{
  "num_hidden_layers": 13,
  "hidden_size": 64,
  "intermediate_size": 384,
  "norm": "rmsnorm",
  "parallel_block": true,
  "init_std_qkv": 0.0789,
  "weight_decay": 0.0,
  "warmup_steps": 0,
  "batch_tokens": [16384, 32768]
}
Each number is 128 + 32 x the weight over the matrix's rms, rounded and kept within 0 to 255. Layers, rows and columns count from 0. Numbers have three digits each.

# layer 8 MLP up, 384x64, rms 0.113, rows 354-383, columns 0-63
114069116106099198169121104125108101148091115109184104146145106134174103090141131117088106103078105092170150189151051172133087153045114052120068145107096141185190168120161148131172144143151164
109117124083178139099096126091084094119127088159121128087089088105106136161092172171171120151114114124147058096117133147092170130116072127143087123075095119173220113136079129113094121159084134
159167163149145136103132105150084157108139162026160093137156137156121146138196170153132105059083182102194134142117114099115109130146141127139127119115096116128156128109145119112152123151102136
089110103156148120154077129109122072107078103083148085090194110136129141144078130186166066166118126121080148103157117132147112124149074152101148125134136150128117164085085125185115109098142100
097139172078105137179182092183119162136148202108115175125074112128142149098147135092104087114139136043163112145102126144122108158110218129141127111148119127172072087119132148129151169067088128
102137107138142099078083180121158103151098119129096102137147126135122087154153122177120155105132150111103124135149162146101145166144127140118099128143144061127099100149123143093119103108146121
142141198136161131088151108112164084132119137104091097120168120113139091131135107175179132159107127114160085081135068124139135200141183131102151091090147156141104145086096115170104095083098077
129130129128130129125127126129128127127127130123127127128127128130127125130132129127129129127124129124129128129129126124130127124128129128127124130126131127126127130127127129131130127128125127
198111144099136103164128108091101173146063148159181134144125140142141154161100151054128057119098154129149124162117118125152099160154118125131124139128095129105112125149133170168158113125099080
111030149104055181140125125226117128139162106112166114181225094084102160075184152142186118158164088100104116144123154083168180026177168167202153198119167109126042158094109156107105111137146163
126166158097138121144149149161092092146159151114113110122106123120181143087101101143100153120159071139134105116095109129170132144118089142148120068140141167101105097108144160106109100137142158
135219149071122118086123118167091162090148075111143109145110109096054119081160174115112094102156104098104111179142200111129138153090106100172108144095139169104126108154177185097121161154122165
107112075097167136098171193126146146106146074083138103100102119188194148075176170076180177204160173079094142106036188132105176112075176198091174171140059122091139051078241116101115140220198099
083160183120062099145092101134150158105224145137143164117121117147145096098126150158190131130165102111190130107113091085111138166097154144170087099064115172112133150163099140128116134116078111
117140116087135136137112121166116102097129042063061112131132128132120106115169149099177120179126203127094116144146191129168123127131126112133145089184147154122096165128120102129141185143119078
138128092152147099138146133144143122151097161139120151116108173124173171111086099103158145142154099142124091185133072129192151107090163101144095137150127147052103114099117145127080156112180060
100144194102138101183116121119144060154169097094115066133113081070128111109089144104234137044136137096133146048133115073073166182157163111129147144153109048133181156074159112201100165126079155
164125120106156164145107173107123083084079189188133168165083090093179106137111090116184121162113118117157110142124102165123092088171043145135134098087103119110179158142144143135111141163127149
160142174144142197122121192073103068107165110133120119145101112109155195124101120144095124124148109098148156097098098187102120103156138174123057170143154126097136095128147160156109094177154124
120168102109087095209160118148157078112089126132161128167138205086149137134147117179070144123131119156094086147114029106140084093192109133134081161095160134116085102136133109122098155083177116
113103124116106141082095075135155185094090150102120173132134111091089069127154145162172114131197129121126140148108146103122115122101087106114143144144100095124164168093128104103158134123217188
128131125109145153149109139102133124156106132103134097129118070127108097131129149096125145109148148144142149121139128128150137131127161123124109121120106143154095137135115146156150138162093095
113141114194094113169115079174123133065100129100172158129152134176170145071085073126135073170188152086124154127161122132082153092122168118038136134101150130101164115127132100187139199155103129
091134074097150084120101113107141159102084128117059098161141155074118146121170200165104144180147128140104127202122096153100142120093130115154090145055146122156123074142102171202098101074175078
137125110206075096155137089127086173067090139195163132157174142109152122105118124163148089140155112098123113070127136148165153030097157121153136142120064159082121131139142098126174124167077149
150117114111112133133166103139092176133115136089173207140183078183155120136149106133117097065119208130082117101167123125119126118095147108158060136153184119101106104107135146128063111153077156
173095149116114122113143169145118145133131174184137140154146174129162118119121114172137080104199111055150143111151079185090107152158119074099089180111185129123195137102176155106098101116157112
150139170082158146073086124074144101125136093164088129139108127129152101118106107145116133183126203145095130104109168138150108123136150138149146132128142073106135092171133093142196119178114090
165129153119103163140073099194123150140135154097144105170126081124154105118150136117135127166107151128121076177171185222149175137154089098100146155058143155162079098126121178119093107103100102
144124142048125083075103108078117094109132094062157129117176076105178199133104108172169168247142125127113061148121136158192129093094140130138122076087181116165145126149151200130085105137115137
# layer 8 MLP down (transposed), 384x64, rms 0.113, rows 354-383, columns 0-63
129153143114115087088134142124136199143112109126043130092096182104097143165085113183129134169151118162132144069122150179109176086201145195139188098071197147075072120133125160114103076118125111
143111130103077111112151089169104132138145146138131161192141140132135161146115084130179121123122103061084119115106048129173077132150145143172111113098098123145091095148215117094171147149114136
124145139103115120079092150154131134145109091115105150191138141127119132131120174149161149153116138045156128131143144058093115140114064142114142156154072080163107104152164104081113106140129124
117130079139157173112121172145143145134106098156115156145124164139069118154178148071122166145171112197125107155117124159174121159162135135127112121107158144176098125176118111136127147128091135
082135142163177183139134104126132120139129043152116085135093142140128137146084191160115114115147138182074120187152139158142174119127153129158108076136098121082144108133160166195140127133160121
120173144131150153141133082116129098168116139105168110119158146114187134103113077115145113147113134086146134107092130130118147122187137156126158168125112156161169104105143169140138133132084159
074121128093107157125106177121168201128127186149152125134140126126082123168112058111165086122110120114097147184142121143071166124104134121129102068098149153130146149131133181122146109153178121
129129128127132124128127132129126127128128130127129129128127129129131129127127126126130128125125129124130128127128131130132128128126127129124128126123130127129131128129126125126123130128125127
099069131122116154081130133126137098079189110097141141102141127135097100092183101172075117068127097152121105154116170121086110117155104146143118109142180139128195133095154178073086112153148108
014113186139168081106060092169126070119152156097168079094187169120114149144157054139158098095080077138086126124114081103089125126138106128127078158180119162136145161085209027085130175129086116
108126136152133143132110136075182109120116137114160114148151116135107109160119144127126151149113143098102127166161168084082104128159150089122128140120145081128123172127112093134134125110124090
148116087142130184117104154133150146121121137173118179100080145153132138193128097160108103108116145126088163047186121167095124103115115122083147112128095081152092147127109083111127106095147079
197095130110190210178113093155093089198160164170043170105111132148136195105129103149096113130098203088157119087169183130113191091116124108118116146119096139089167118227162101009049188090141138
193120079126206153101159139098118093072064091127121119127072147111121106175115121112102131126128105151079071175104164185167106080141159119090136117173103111114050101112115099092168123115172164
129174106104113108145168119128161171105109143103066098125147147152105088152135124088156126081111208138134185122174099157149117149153106111114134116225155184125114170161075155105131189097092135
111137122097155142125145106110030109175150134163204073112124105115155145118169135157178152088163191133123124078091116142090123214139139136147121172114119132178139127162133128143129103159112142
224089058157168196112151148159139113154097087178078083094127206152162146123114096072075151126153138115168121074156166181114172137149171156111089176082125181092092127205102069120181130115116081
142143072064149109113177155102140081126240096163141146084183186120154135141178180127106144071082162121147191074079102092139138134050185090130133120122067157146119086112145084148095116092159135
159148116127191109116166113103125129196093162156138102136150130147180085128125143146078102090093166145092159141097131116174108143150137157124134135168135144057092110112154105150097132081100102
091155172136203151092074132109099135101194120092112150158091129169106174125107115128142123169121102132105142085145200128182152165080176143084216047182130112144154098092138145123162121117071106
113142104144159117136119143083179154150089124167222133100129158168120137143160145145241188101073170111162169160167155139064104116134147073081102136171087127125108107158131116141160099086132118
132117114120144162160137127134128104112115118123143128109110131114158131113129148157151140110129087144108126126115095126163125133089136081126102103115134119151125111110125119107133131133125103
120134120119130137149160175064130122157103135119121130138117159073091159127174192139159146128134114065176115121122106075179113135122041130169151109107087142162139117098116104110119054118123136
121126161130065208121152082137139141042095148122150058146137126107094084078111114064175139142163113165112132083100162103231131144124130144101150167189141153144080109127156096091131130187089142
135121099073158129120077154130139094129152143076121098130133107104130151162133186126091158093083129124174109188119108110101140155137079137108106082117179083186102089102149210135056082056158127
139092136110111165150119102077132143142128118082141122169097156052140146116136130122199140178151098120165068171113126155106144125158094123063154157107129130117181133143150127136185136089163145
146137077124093103122176091128134149136100093128126121127082158152065116101105194137203110123157116151133114159109117095155170174092091173157125124183106164151136106108053107187151137126076116
112100100107065078094124110109147145188101163157141135134129173123170115121102117125163148127139170166091192114114091110112116097176172136112098142091161141079112083155096175111133150127145120
136137106162100126132162112188151178163092121131170183142166130140130143117140168112153205156089144138102176135111133085139114093130097084128114193102114161104149175229183172175135101153079082
153161118157131153111078150142138204115209195162130110058084081133016100144124105098121157034068161124167109170138126107060171126178136122120187152113113079144151149105143099140121164102069092